From a checkpoint of a small transformer trained on Wikipedia.
Size: 15 layers, width 160, 2 heads of 64, MLP 640 SwiGLU, vocabulary 8192, 11.3M parameters.
Architecture: RMSNorm before each block, embeddings untied during training, shifted keys, gated attention, value embeddings, an embedding shortcut.
Training: a variant of Muon for these matrices, 409M tokens.
Each number is 128 + 32 x the weight over its row's rms, rounded and kept within 0 to 255. Layers, rows and columns count from 0. Numbers have three digits each. The size before them is the row's rms in percent of the matrix's.

# layer 3 attention value, 128x160, rms 0.179, rows 6-108, columns 120-159
103:132154152150141128181060153136153123123160114152131171122135120130179140106099181180132108121153150096155130177130123167
098:097174084162119120075123117129107114143107119128091125119057173099090107074100103192148167101125116148161091109155112153
090:166143084129203121089171096125161168145125163084137122052151120070130162139106161168094141206149137070135127143118088138
095:106108107179133204108150121193149172166096179113127126147109154124105108098094128169148074181126141116178106079076119142
095:110110157092155100082097140199154129187114099108150151167137139154150067101070143151140140123183116176195118105186099118
097:120130147166123166099139149137098091088120152149089160138143116082143072153095130106089141195089191071155063149080158122
093:177139097149125104142169140099099138109151121155111091159078110149071094103140102150105115097116136130219171149106167134
093:096121043136169091162106120121116121130081119102103140141127099113147121176108111104184100080148115147163158070101135113
101:180130068151131149250153117043119142111173106167166118143124141130222157122091172157100082059075180200149118130112116181
097:207150156148131193113093067180124187171088134089151131122097123164094162143142126151114118137169093086159130108143175084
093:132099077158149168229181098138118163160121055097182109129126138107145168159175118087115104113175038105193144040172175086
082:116130171190115171219129150137110135147160100115119159131209162122104126158218163142084125157136148080117144168147139110
087:137144100161145175137107135162146193091084131127139080186140085134153110032163201107144091109143124153139158124150125052
095:147140026129124182115129138131167136123126175088109085134147171179147147195202112094150149167155078140126085176089155170
096:131064165153114106064169096124075182150083115154107057172144101153154106169103155123084121143056164114128090133060131114
097:137147119118139147125070133160104133074092126155113133120244119152187115142102142111136205161088142151154066143127150132
093:099118134109147140129111105171140176169171170118144129114078094108111165126107083098107152108169165146062084153121160103
090:161066109131052132111151067133104110172103172164142140124160126157157105125071215085099144104109122099105077114134122141
093:163155129115140154159097065187175089100112149111132116113189096153139092164150144125132187123111130099153133167107157116
094:152108065100168106166068146163161125129113153124107072173121162180141147102132149149068186156147118156121151128154157128
098:109105133072200108082110084159145111138030171136111129161126086148112090083077124112092146136147152132114098116148167113
091:165144123081147126157112128126115133150131069158120168139141142197082155216065131115141117114091151159152109137098141203
092:180139100109125101140188164148163091084175123127120138111128135142098117133140159111078137156108131139129170148185142166
107:094121153143205095101113133132159117172159085096161127154146157075140104191154072116122099191121128139153167135102107121
102:113154163130191210109151133061112226113167092146160101203121116086121160185109109121117080108140198176111055121113088120
090:145143122167154145154155121124175081106099207113136150125071127153163150121102147137180144136054097117192130131136056149
090:096175112113115090145162134167109066141203122154111150103181090158136108167162105136150063065187110143073150122119107141
095:155196110179197189116114170133109196177133162154137112160168121121150114138139092083156112105095152132119161116171137114
082:079136111128120136139162176082147070099124111153183092126155164111130120115093131074126127132086139103137109117140177180
098:193135095141158116111163160108118175145096134159106167124091159124104144066174152115142106149181124076133055146140131100
093:120109164080143167126100082147106126152170194155113152136115150091119181135181115114137067137074147149124072129144112124
087:099201165098110113165124145039138174160104121129135073172100070100112117088164126128132096122099126107099066098138096128
095:080102099147138102107115130176091170164078095129108142140150124188097090145126129087122136118146126084131144085104129106
093:137133194121074139152061138109162133161055143183108131118090059152064087148125170096111147082119119136099155105162166111
099:123114154094171109089085136155175122108194124124169122131124161160133142121107144115155071177116155161080158189097139131
096:142165119141114180099149116155104197158099137125113127144099123111148186123128121083176135092169129102110183140098137177
087:129182174175150126082124208179113156122195116074186154150162127150169123182039199061124111104163135128103103129127131135
095:120113159192192068095128189150155168104138059082101192079153099159139111067100104101134129138126145173151131103101138125
093:152112141179134189108104136151104124172158138133136123180119100157113129164161131125033097135115138145141098175179114111
088:088147088096103173122092131174115135109132112108118073109103074135100092095076122102153183092148133131079138098100147132
091:138190160130161092099130138199138159142140145162165136137158131111206114039065159162111143147118133139108067092104158109
092:167151149128129167153127122161146105107138091153151127134121164144191103125114137145080081152141100115192206120105158077
096:097113117108126146210129156049134119193074115095164166134107115112103104085127079133177091141132164077104164124122146125
088:114087104164100159133082099096139175126162122131097169096115140107171102188118146066149161108118124087099151079142194149
091:078139139114126090108088047099173109131130112136191130122177149077097095119122129129169163124093079180174115039134178107
096:178128086101187114179181111121080153172108143131078151018173099154096112123106206121179195130117087134122117148170177108
094:168097149182136147122121201129127148138133140114128124105172135186095113139150065107121125132106145123121174128117074101
093:111125111031066139145069169106119187096113144122178086126139144175160148094120186143134120178139121174109076161096133134
083:151082185120152110120129137153092080071094155093118092126116125080117135131141113123141160104125107107166088144137064135
094:084115138127172141138098131116122147121177180117145133125141165122152094087125131097130113136124059091101078137171112138
097:085098109153094136152114075146115142129173130189142208141133074120103209074094078186154079088098161135109072160149181142
093:147101106077161158069097096109088099120141167091106118152135207116106146115087163178132114121139227084180034130137164079
098:142124147176149067083143141141167142085114177138134199123164106131157094112181098144161085146166102057136122064145142115
101:093086153083105115155032136155108120110148159099119150093110116139124083128073113171130099160144096129114085081131139170
091:103156122141140152123161083115126130115170184086076115130156160125090112154084108095172176160121098133097124074128180197
090:124133073144086124147120098152126080070182168170100181132177150143080158226107119186150101157107143135179126111173141151
085:111164160101149120191174094099190106108134080076171110092152148135145106150147142102115057129110168157070126093117066146
090:135121101156139121095127140161150074086127123143156129056089132114108104161128134147129132101149120158131103141224088135
110:094151127125079127200118138185094120128148134118122135135116066153141071110112082183093155121130117106139149050068184143
103:135127187163173141157149124100128046130165122160165095156151123113149165190131171121067107141117156083135063116122084098
106:103078165090143152161136121140147109173142155110192127141087109062112109103195101122147144112118148173158123169126083139
107:173151105109151162064107129087084155142124095134200141107100103110065166161153122168098117212132152121114147115128131112
104:112145152098151105108131116146148185075141145159158078113147161075125145150165162142172169122149126083105086195122164119
104:127112158194194122109143156093141102145148111137211135123149129141110109124136081147107086079166126097164150068116148148
102:121092123150154126114208131173106107136123091156130125122135143150205188122088183169173134155173145136123109194158147116
101:108164133137127122146165097124133143145137128187080117152185081153125156107121125116175106098188140133082178130139139103
099:110196157130083124098165141109167114096149170072155119164085101174166157115130120148132084091175124093166147180129065135
109:109092163120161130118137139135120155144154155096203126200150125127087106136103137119153096105135139112118099111147144152
110:155115153152099136106111111133201199115111172078138127132155119183085094169166155200108132155130070076132165041154167153
108:077143127146144109166140091189143098183111109103129149086139114152113077200170092151116117128087152190144117170083102128
105:109162116112111146142123191121119121112119240164135154095158081117126147085153132156129160105115159130158147155074180122
106:203117115159095147109130156060134130111126103136159158127073129123137116188103117212106205154184135141106158169098098113
113:106137154089139084158075142148154106129077122152155150121131064121196079153108141109142096086137114137194188088083103081
110:108122110149137152135118150128151140147130141142121194136181115152089078118110158124123136179107104155155155123117083123
099:108142079107138133144095128151113092206109137138158110158104142104162081159136108102198110123104133125170159145111141180
110:187143122139198096109155093093122132129153132112160106078177112085127113119130092116140111134150113155152114168135121125
102:173171119205127108182108124094089103144183151137163150117086113142142171106090126124137121136066084148119073141176094140
108:148106134142120087155124106146098158128079090095145148125177125154156150095108104120191141086153165134130177159121188109
101:126115081186162127163150118100147171106141140187179084080095141162121143112064133172174125120099069094135099144148142144
105:130145191147088095090165082135125147196149167134177131065164106122125134179137147097074123099122096106140113104163099100
114:117116135174105113118147040127085066152124177049156151106093137065112107175128086168085136200115117129186153083149158124
104:128179132091143072152112139162118014135107086091131058177126160106059131117110134176121121158148152117132187136130127100
110:148129132094213096131151109127118078151151154165164143207219112166156099162128128102084100102162140165133140140051158105
104:131109123080105062148153148153179087087140135101095196159186107093173176122147138139135121125143075182138116133155147057
106:150123161119088178140132099149117118099126070181114147166097112126088122121138074094124123163152141207122118139158112147
106:098121163055175128117109121081186128105110075133127175101098123154141123109145130120122151136148104125143091132124159147
098:139126153083163118184138230091135117115132128112154171128106148105170153159132058129152141119132143121109111038159154132
109:146192188134125175096125157156156103138106165138120137140102118117100110115136088162153133045204114128114172110148083118
110:181109104066149103108165120112142128165137096111083157125227088146153078178061160092141104104089106164130146156122145080
115:121096166116069068146100145152079105184099068089184049135124140162171133141142123189110083086171110129153135122141116145
109:114158074139088074134151189123166111142078169196132160147118157103117148141152176144125123198181121130095126117144093200
119:144084123102091052155117056117127125112183200148120164142171165105171127112145095097159103176112133118113137095130156150
105:113184197155155154105130207152113178077090094212136153189123112154161122115160077146156132132175145051141061117130096125
110:140163169078152183171064142180159119149137115100067181086165174123135137163092119095096093155098134154145106136051170138
110:145148113107100142135108137146114105148142162110125084139200088142211108082154121205151108144107166156128111132100145071
102:127129126122155120094128113164160102156136123141149091189115131129139124116175150145151093105131140119138144108143065201
099:159156136158097145067175132102103085084061119150090235177164136129151148119105164142115171131131121191077169116189070102
100:104124115103121126082123127212108132115167173090122134113102166162128124118132153055147192187071106118111169121108093141
102:119216146188139100179136111152107215108102025156169157133108123127192123173128053082167078179133090194092167118152107086
107:111078130109093134114101119044160131097130112109141116092097169128099159184082189122079155135207112100122144105107152119
109:128109084127124129152079177084087133123155133096146117132113099162152083080121139124070138114153160123081125088083131103
103:061140128130161117153163145154114117147161073116110170137125129096101158185137139100160125055127125118101106057165125118
110:111096138120129170082115078131082153149095158151176120109099144206154118200069168094147144133085117161099115102126098155
# layer 3 attention output (transposed), 128x160, rms 0.164, rows 6-108, columns 120-159
101:149161095184106154144113153070178174065139142091144163153130172135117155051137172146153085089149149141169136177131131159
095:170211129168162095131108162099136104122116128106072181097096188090109078062055110134149081131130150132126128148156196169
096:153100204161175127099188083121136151150153140120147130099121144127023141139120118169127173142082126084199089129159042140
097:092095167167161136119139082158160131084096127174152204141086140098135130071108095150102119151114114115138167147087125130
093:106107118121147148173116103165139124140127161099181144106145138109135105118066115082141138107165070117136128137122108078
104:111140101143117186176149101125112129142093137113155140168145119050113054139157137096084146129147217110115054139118193126
093:181140132082132139106152115161083130086098100089089103152175097141083152125165039180128104164110161139180100110139159070
103:125119165199145110186101147146134131132148113121161142108118081126146124141091104098130096055113095141127121121134101141
101:141080142163158135167143161085178153101133069133118120129174114141184151122103149147097123145077198146137144118105143148
101:174151150178106129110129112155127099116073127106187106116111106160130132113125115144139105122183121101096152079141137142
091:110103131148174099123121155170167160108098071156102088152174158087151125109178104161129120098158052137136147075139168077
083:146145155166118144206119110156151168124151137090135120124182142115084138147165063133103125188116168081118121175179118116
098:166134117130140159071114121158125131137066109106138157185157091190141079087165139119130129128109108171138138110115118073
105:109120127111134142121106120170160103108132152152193095105171150178090157184163101094135106175114122138072127102173140119
099:141089143116142111115192166173102203164092112111142120217151072158127075154106109105115125178112142148121032069101122126
106:159157142111165156087063161133137134080145112138115155105167152161182132097138146181111125171122154175067112163087161086
098:123191191121112112170142086112124206147124157127126078135108104129141165118099098092126130042098178084167075186113126091
092:087084153071124097112166109130105129089104202120110154134133173144112080174115133138135137096099102085143074168146179171
110:087139097108148103142134104110105123087143164131146122114173081167140136157088145158149134149084095102167173111123102105
098:126082103071171145128083207084150151165112172111098106149099182118133142119160137123087143151120131135069176098138177109
097:139120122090197145114147119168143134138058136098113124134191090137206092097091170116120145088214119128112094125101099148
088:162135078139171137144147073040099213121174093157110121099161090155146183194123087139186121111106175152152081181085131166
099:146128093149097149159177140140159074103171111121127149163088192170180135177155170162080175110113109098123138082099143144
100:091118157166170066111145089124144126138162090078188109126160147117128182132171138134116098174128097140158144162097129102
103:137159163122117125116084104144147188153150137116202074131117091089175130100124056100086105086116170134136069152074144123
098:155126128117146110149133135135140137095168205124091158175125212181152131141087118117198130144061091100164139094115110079
095:133158100144157151149161126132080091112122128113131166126127061184171151219147084122145110064091094149080137142123129106
095:080116121179181173144099140135120194103126078150082139146117124155127115151156131080086157101121120134101117129195171131
095:101133123105155104139137129109123103083160108171164139149097077120149117094085130123124101123135148168111128110122091182
103:140137130159192083100159145091126149101151093189096140159122164115113094122163049144126194122106115113134098148121163128
102:140110195133161116148074098167088140188156089078156124098068142097111163110178131182148058091119078126178115155197131090
089:118153122088159113128143099127135165153077122183167116157097109059090090140134165094105104133101141138141153167128112094
093:068092133164097103145120142137122195168106094084189105169117144148077094120155101131126109122167113110155084071092138068
097:153128147096099147168059156095130123183073140103053119101082055149107138152112191137117126063088133087065111129159161107
096:090146180074194106125111147117157174152207140148105150152164139153134146142110104107139107158111136151080193112084116136
095:135139109115135144075119134152090174174093146136103162105133066138179130098120144106123146044130157069136111161119135100
093:074171177133146106091144109160088129175208153075164093134154087162173148152092148083122117139158124134129125109085193121
103:104104100178159116124190181134110160096120038115146151096115133165156106114156148116180129108123098203139106124115165128
094:176148173119172135105130139170086114127157072133110181226148045179127128109143081154091137135151120117181131146121116136
095:083183098087129123109123111176079105087081171168092128168146086139156068164066171125134138091173096173122101129142163123
095:126123125128165107116136091127099181118149090185155139138117052095164101102101147138163142126138145161148062115087175103
100:173093116094129173149134076167132135102138167155130097172159155131081118102152131171126122162148116144180165157093123114
095:144154117124130197188114123113139153134137100120183131130132108094138121058124142109138103097138129105091093151109064130
090:134093132160103163133088172150154117148095131123122149079127143128135146179104160139167112089121110135127127119160173167
095:061114147201142104168140118111149064154138125079113116083130057145099109106112109130152115127144116210126142117118142139
100:131125096174163130169082136100128144069120098107082126100109127148095151162094149087185165111049118106139091102169112068
091:121189118162131151090115145124073183088112222142194161161158101098088111178126108101149102193137121125115153081151169185
096:133103166088158107134100133142125127119148130132132120182130127123184135143144104095134173142159167154112111101050137165
089:113145135086172090102093106156124118139122206104114090140140071074063165118142111164160121115190079124142098137080112130
100:105136174140133121147131150122144104132113129139161132114093209179128159103190148136154130128102126085120083132096132151
104:094087100151086116162070122170096141112111117120107106150142058120113199108076080171135087101117099149166096185153205110
097:126090090065152158070111091179095091091137077108113115181151154152105135058048140147086131123093180122133040154116141160
095:186087207174116108069145117082072083079130121160125130112136092128116119118115090097121092164156090075135109066152109130
104:071159148079173130139093124108186142143151160148139185143149060129123129118126100164146116107159163173156098074127150137
095:152156142153151195122138124138148114135163109093128142125114138141141079157095169056139147160129172090111124098139161243
095:093082071139154119145071105154100064125185137175113133170122089122100142221153110189166138181111163185197129132160170141
091:128150154117131078102191162097149125142139146202152184103218180106140122134120106101091118143087128115129197063166062102
092:105116095139102138155117127088144066088156148118140115126074124144141131136150068077119137145139082120185118163141134158
112:115149154118153140104135138170114073134091115132151088105114076076098150187105084090093072131077159153108083109117156168
104:082164127153071151118131129137103159107074141175173070082147193145105102166148110151107124095169088106102159110153166161
103:192180121142144133163111129028089073110098129140086113141154142141109126066098136123152129119148124106129123113036144124
103:099156016133119156113136213151167147175119097182130171164136131129099125122112113141107149058147119171143117133137109127
103:137147095127073179104104142136119129087118136109120080121087114137152099163107100105150110155134181088072158107135154143
103:162101134140086158126118138153150146190099131173096142087136140150145199164091177147166155164113149125077101134106121157
094:163098119131085099099075163154207133171093091064136098076158128083146086102127089116089120090142141111155143146172111126
095:145060143144134130125164137207129110121095123104181157146031173118091127125186088110158154149184144126236128055089070112
097:110067169124107168080077130120128113147136084156088165165146107142175095067141084124108155071124162157131114195164194081
105:133123119116184155156122170113170153029147085137110159065138170136082175162215096145139142176081114069133183142147162129
100:152149113157169094154087105117130099154076079145099075095101138091159105132144098069099091108104116149086109165138129114
104:193114125142155102115102058105129162143132153105078130104124123160151146108146180096128136201111105149148167092143152102
112:140134090116182061111144112105136097136149146146105203116119107132154122142128107146115132086160058129110117095139118128
098:086128133118160121096134191191138126137142134196130100143136140091091159113089084096151140079088097168107127103121168157
106:144132108121113122146186084151084059084123147089191119107126170124092123159159111177124103160094165146121109074191188150
105:096106107157099143134122135130126193118102101147126089117162209147142174140149168117124098142116161080105088200156122117
095:182151151120075054145187090132111105145128180129100155090146101122104132116103139129131138144066145094155129101124160136
100:092150101113082125128144083135113145220115129074118064129096152162055134169123133112143116132148097103151135084126168111
103:123108101107141128108140099174115130104072125100107085099115083102095066157164156129161184106179157116116074125115171107
101:185158171071139162114112099143199147156170108135131073125057115122137103109115158121151132171094131151136130113120101132
098:119098070072125172140114113163086113189113075135122130111138136060195131130154122142085167109175092129135145136112116092
101:146138087135151120171108131145096093153080127124101103137152112128135131117143163156136137108144144167129079168111092096
113:117185152100129107121136181116093100141126140104130138134129107120099073105134087111122139111104128120112108077087120156
093:106092105141073082102159116164105106120108115144170148122125123195164102083085063117172091135131120105148075103139129121
099:115096134207076125127114155120208110129137094129141141082143170123098124029165115167133088155155067083110069081189135180
098:125130144154143076093128105063085084098178171095124138126075130130128101115149124124115089124181142147117112153125099160
105:094102147173140142067128199138097090140126136094143120169075102160152141071109114157173118134110113104148121148116082141
097:132130156189195135120119173105145169089176137157100138148116145121094098200163109124133134176125099195106180095113110137
097:097149115144096072082128091174123077077122080144165097126113089128059080148120158123135114136119132156102160131153108198
106:140156122151104119147142121158122105107170109152144127208092094196136152097123075106116119123132116170175113044127212161
098:134135152103082121189096104131113111123078181114137079062131197102113088094151090114158120166137066144180156176132134167
116:144106161104091085089131141196097112096127096151117129188155109133109138148141134157119070118126087075107100154139160116
115:168159109116067147139084153118128117090151079142153039195154124105111111110065110093141108062164109092091141146105191141
104:166106145165108136152160116093142147154092103111088115050066152139134083165150127123163079153145088156129128159162123078
112:159120083119203140131089151104130132164127119149123138089181151172087159176135181146140144132091134129144168136075089126
111:129136165142171114093133094098124139204071163126160164148139146172127016115165118126122186137112121151169146139145168122
109:162093101135142159118115093125160136191109100098122158141164124109101137108115173058124141133133101155154134154198098136
103:144126069100118098129082176108074139128119083138127128130150104172131151148124166123147098092063143115157096130154134060
097:140167117119193135101069181149123183143125127153116127079100143143110130106234101113170100115175127089145057174099047116
090:117127165120171097138199142094096076119126048128140148128089128143135149140106142199068169107206146145133151066144101135
089:114101111052125134132146180146152164153178164171132124108125175133074110164085131158121144122132095109138094108061116179
107:136163122171123164103163168130120148135174114132154071132129090095142182152175080145187090143091140109153122184188163140
117:121080149130142170095134148098188127114109120145182157107137172101149171140186159126102128182156163109148076209134149126
101:104113097161107137191101179167123049140177130140147138123148136098185140142101168176171143114137104151200157072052153155
103:143204117173071152127122185188085208061127176152149128147107138158144163161149131149115136125151151099196158150136162117
# layer 3 attention query, 128x160, rms 0.142, rows 64-127, columns 120-159
085:112141146140064115099143125144151149142175183103082156107162152135085132136150144108122097138167119098113125202107137133
065:106140164105145137154183150156153133153102161099130170118170161103172135107087190124120177109108108093113154118097099128
070:191101099117140124113049115121109146135112034154139124134139089142151122148115101080158080173068159092137111125138124084
070:087155199121141093045124112130113154086176124095151129144154103111099125117135070157113097127130139099129127155115132114
071:191119066113107114128082132069185211192124063142069070164087129093185037152061101099141123188104082110070106152124089104
083:114137131083212125108136108065168168160087118125178114149099114119146141130126107123106095176083162131073210109164087133
076:104119134120145070109151177210068081073151148174180222152138083092089109166145143111096148098122150163103085119122124158
082:125164079129129125143136186130143185133111069111112098073088146117200133154131132153111122148131108114090135178093127136
073:088109153090142181129067106158092150080094118113147141137106148164117100182087121084146093102115155211108134090087139126
087:106096159130151078097139168142148161091149069116190133097104132113127075144169150109135105175105111124135141138149125131
088:136098104152084121117194115081136186152153133129153122135168142096131132110116158098143121182102141095082178135170119147
076:132126138123200095073103146128137108115122145137111121198059062083099164103092091141072150157101156134115136119122129147
097:182074109129126170143110048120133136111084157062105108134095182118119057137176073088129103213137160122085132121151092144
095:141138104088183135096140086114158142125122137138145176159100136174107105137153129157076188083174123127175147155108103063
095:110097078134149165136111093150070139068133082094096116149147143137097121105160149142107087097183150125113115114156110134
087:150133133152124084131123081068109186129136139120168053170123176139181135150094197054146094126146151148164125107154108125
099:125125182137111083161217182162115139111094129084179105133123137128106147134114173168117195098142141073098122089148083111
096:151085152078113176183086130107167159136065134113134137131124120160089118060173133100124183164160154166120077144110138129
087:172175109148131099078158136124140152187108175099094105119153158139163083211113170062143115145042160106178179108062091157
103:158118063135104129117148163139105148080144079147140122090182157123171180164155108149167052090124149156127166128128088084
099:185074077078117123146136092142112169090099073129156128111136144110121155195123140108127138155056190097100158122098115109
094:113118163080083140150111144120100168174069137108120155117160121155093074110145181114102172136124168112101158126101104072
097:175118128145095096108161154141090085111097124139114072182128080193101141136082162146125154129164152123043109175052110123
095:134134111134175169163159120085103109094116141097105133108168173140116096188145148051143142100119108165143160147104077070
101:093126089089121095135159106142120153167145113141149158145118115089119121185118088067160135153164121129086145126148098134
092:140135113125076115208131118106089181096080176073145141099130140166195088191077087122173174113122151139144126085092110087
102:099147070080115154137117066148054103149072088103138098099141157188146100100063113091122150106126129163087177096087152132
099:112145119103105094196182125146088135096195099097159087118089062068154154068115070119178135085186125135128120146083143149
109:185120138113078093152150095107050137152142167166132090151064169144146176107105156124128150118148087089158149161166060119
089:112098150100146136161131156123150067128152073130135163166152055139142097082135077160104179091165123139151127121170104100
106:136164142144095102129187165127083133170158169044086149157114150131137166171185108114187164158167083126157182106173168161
105:134105105082125078104075094135138132126177143133133094138123201093126189123099184138133155107177133124119102089095063111
099:119149158071102145091122115145100164092143150161071118181071111142126113077131062144127147149123116162160098127183082084
109:133133135089114200065123174113113176102188186152131164104117138127154139121130107086131117128142179120114139209127156105
099:076154113135095123067129142108155120159153171125168189113122149122128098078185086115111180167179086170175148106120129098
103:204188128070106093153132077098093134170187147102077103165149179019107137133172146080077149112197119142126107057117146131
103:163072080119150139088137106061185157136109145128127119104173127109090112109125099103136099064102121191085109131095126187
104:148135185115105143072130139129183055109190156136118149131173147160125098108117184090089121128132155175135159155083150122
100:143210088135124105161186096213093167103133126148121160125133131120091084108151109094114123144034089132126084149093095122
097:131118150185125157114138150111076156121116166144167092122095092141122082128122169124144107118092139105182146165139090166
097:145146055088126142044110137118136102158142119107171157082137081186053147125194114211116118127104129143139157122117134117
099:140089128133116130088112135161158101120089112172143216163156123104169093156125120122155119145146149118129140170110116166
103:120082126090146126118127084121096139114107057124149134109075138169164119165172118128140127157137165120144112071113068071
107:118167122127113102095160101097176132089079077185131132068145131068142162147152130111116127095116139104105152159126113100
101:123084094122125118105098139130100052062129095150175143079151127114148117135075138146135135084153084093146128112114189159
103:151067127105158083133145163165103097144142157099159173146144113150108093106134118144083066081105079159119135105115142080
099:128103138119176101122151149159146099134121118154155088080135153063164107122164094115187144088134077150127101131161140066
100:180130181128152093095141152147083154149133087134102102137170123133121155100145113089097098128104143213127106188122100099
101:158136112135115123099092052088154145121196084148101099172137171169141143098095120190138159168128183086135147106080141120
105:135175121110146162084147116129033148124135103175176127131180174120127063133167177050131145102135124116152118141143128125
104:126178129054114149135120084127171182096117155098098167116144166123165126123208097086186152139148137116122132104108116160
108:091108096139185086088108082103128171192109139112119142177104167131134135136082050094075147099100161194106140125089117168
099:152132133146147154156161142084144163141135154155116080163062124144151101161189131149108088125145095101136144104144145113
099:101164113107117131138132158151107137100097091138133055175164186122090190170118069182116160092116108149097168086076112106
100:131116131140125108154080055118170141148163122095113129092141124134125061145095112088128132116121115162131089141103097161
108:125178167120113117051082129136120090077132166150103170161089096184139095152127077133108096061094146098077117112119155126
107:106106126122164134163139083175141146113149087094146160120202146102102091156122118142135160158119188145118152089108089083
100:136074136169094126135112053089158101136082168148105143100154106113132106087071129161175149064139123115139155104121117114
101:163121124096094124093124097139110169127148099174137133148122142102148090166140095122125168139116149087143106112189050100
098:113143081076105139118138103127115061132117046131109145200095101110106163137065153108171161133108121132142147074153129158
107:109093173094111153119057124164126117140133094155098102153132109129107088166131145169162154112195102191105105120120176120
104:130122116161156178149136090120084093189129162156110118127179115110180108167107149080149097203105122142114140148143120138
106:158116159188126141145047177154112064101141168072151155172133092077180156170119038140106103119154114109168152141105141154
106:148145118124198130166161121094115147116102104103130127178169124114081141161170133113154101136105146161184125139139147128
# layer 3 attention key, 128x160, rms 0.145, rows 64-127, columns 120-159
074:166134112109178141118159116094097152101077132198156137112108116100165154125089100160123172137112147111107163072134156071
077:087195140195105103101156168096169173095172169149142109091121139119099165135136127092137103128159176137160114171132151167
078:091024095116125127185100120137092062200144125140130111133082083135117115122124132182120139093161097166130135152170131138
070:192041085114130150145139079165100092182055089168061110163135165103107137148174118135167106176118103121136129080173134098
073:036144167153107153168143102150114115071200111099138175169137095149143157082138115136145150069172138140161116123103162064
073:146099119134086115174142144202072141135168122129078118157085109156116124114166150151137135096082121080145081109155219113
082:107105123150085164137150094104120145137114118148096113163154115156074167105140137148157155102088167057163144072165153123
073:134148125128129108129117132138136102145165163132135207112158144125134075147133120113116216171187141116132112110136132179
083:177073110101146166172115127152113069153114086122116122119149095159146153055138127138099172113170122173092122146173154131
078:087144181148132168116156116157150157144112101131097091107092124147161154162092133123143126113090154160136132123110126093
080:178091134069122079153152090171124106106058130126116107106100147129118131177146097106088109131118100110139110124189159080
085:137120126110078153166128096140113130171161136099146117086136146150188166068085109107158144161121140192104191117146115165
087:080095124193141128122116172150099143139108121110123089106127111083220111086117173102127153127090125123124083123142181157
099:104066145151107084166134071169070112108091100047133101136124141109102056179148068118161122169093117119112137097112098146
087:183145139089167172136086145180174123125130135084131144119166097153158127100142115130111115169137144105140149167094140144
098:149076071096159147112075122095103171109110055142105133146078097146131078133160141131140106139136132109123099118181109105
094:116190121201194155122110101136120143114162145143093148134141126151150189148166124116115137123142100133152152084152124124
105:137098186125113105143151161141104121115153182102148139159132101157117151094163133173102099084130137121133123090111137117
105:096151146082170124123126091076153198146129176111102159109081094109143062087160140115159130150139152061121153130160180124
097:093139084140086121085170166078103120112160195170157096144108095092146154148116161187173134110151155102083094156079147108
092:171140116193128108069101091115184161123116112175140153131122152125181171167168099109130123189144113152158169095153127101
105:073139137092061078145182115110121133123145130117172167118152119128055111128093101119114138145105159106097192144069111146
103:175091068098131124101111127186115124129115079171133085172153111150126097153117145166099149145143105129075104150126173117
099:183153174120153127106149138138095101134104172096053115126156134146119095141132134109109156127083127145128171148081150094
107:101118130094161072099168138129184089042092138156103212141099157122088091124143149151100091137109140175066106135155100122
095:178105119119120088106129117147144174125119111138153145142134106136219128157125140066151148150107151157060111125139140113
096:126138139112157127144078096137107095162107096129100136062149134181111115056089192104138149148151104163184145099100150152
106:126096101135088175130150120174075111139123093181163061145088083149165166092080062092118075041153135131120146118062168109
103:105144180093061117143132137106050109169176145085144109128063111104100187100134082134182144160158075083101149126146125135
121:116119193076114095139131124163092065181189124136148109168102089100134132092116085177135159088163130081156119124130118151
105:149062126195107127175138196152108127113107143084062135140168103146117162112137079152134094163153108108175176154152123123
098:107117134091116098161115083179095130127153178113134084162140126105191155154113188120112126176191116152131106041092136117
095:071161126100130124124109091153107117124140121130110108164132181078185147092095084139172127179143102106101119128178135155
104:072093113124096169115127184143146189091166144104110127118155126130139119056065156082093125161151162114171120203162152094
102:116115103157099124072147101120175187137092134140181180169099167169138135084166145116083144144170055130161199105122085122
098:198140137114101091139102087127106147144166129109092093151142151050163140160198171078111119115153166115101099063107155135
095:132078082098129129117111146098159154118131107130127100103182129113106104103187133087090079084139125167100105148079082166
103:158115147145093115087133099188157124097167129132123117125161155125083077116069133116082142087120138178121133164108126087
105:187158146127153123121121114161120160143163127128127141126101146152102138140166115072087105149030105102130121162128089165
098:148079133188159138114112197112087106124142110120139173115130098146164075077113147135137086104140148114155145113181139174
095:120121084101102103081103154103166138147165125135095093110157123155109131046184162176147117067086151111108188132152119113
095:145170087121128126044158108138166126135128154141121164137155150101173082110087102181177147129112119133184152180129162170
099:135090120073189096102171120140085112130145042128159150100085171145136114129130121145139136141168122109120105099129054072
110:087130081149132093119149099088175112087072081144143107085122127111136128158148162084097177104087115096089162181156111112
098:095090084141102101122085119140118080129134104169119151081146099138102086130065145161121133135165097143103118075122161112
103:140156137161142105105143142129102131151159106111192175170091115213117118159149091115119132056095104120124142134166139118
099:133115119123164121117077161108158104114079150169183090108094198092088100139172137094161085113130084130111082126134147081
102:138136196125128139092163166148122140158138110088107159089135147130104125099168139110138096112108145189137143181105050134
102:124098091120104111081110070142133141126133112136100157164101156138140141088162119183135176190085182091127145086068162094
101:126128108112178147122167133116033153151156118133144158181159139131114086124163170101147123104116124109183178110120144124
108:112144097144096152103070122100158133093142151133152126078172148114133123103167123074189128159142093063105149121126074130
103:095150077098183087109124085106141195120096131121148162160129135125143125136062082097143094123125142182103160132099056161
098:120139111129149168178185187115187181129137127151125072135094108137145087163112147126115089132153084110122141090157160097
113:149173173116097123064108131173118119127091069121148094176106157138139157155170071153135143153116132149081112089075141109
101:185132106107186125101084075117171105131175100114184159086153118143106117155178113099134134107142104133182122155133119175
104:130189133157153151037094140111100193075150139122100130129089086163173102146130138139143146062117144159085134124109133118
119:138153092122171135135119101130186142111178107117185154130185127126104097196137093159117140169131125115122137106103097077
101:158086108157087152086117029103137125132125125118134152089147094158139137136112086085124117058152118122114172068112103110
100:173118180140094165076103137093070139176150126167114117111140163102100079137142047128154150117205169114099103071201119164
101:118086058082126132122163113160121118080099071124118106200093117097129164135103157112113102120109110129156147067173174127
102:065146182130107157131094090162158085159151117148091132172107149086087143168093131135119145100205198149123149203112138152
103:143165113163159124118175090136108054185123139151096064156178128145144132150087117129174119177149059194127122144138106134
106:148152141146110151142083178132094053093141199080175187087126141080195133149100115158131077125085131120111116115077130159
107:101111130178170123165172164142087137102052109125106123193146137128070147126130161089099084163104192173129119106104088092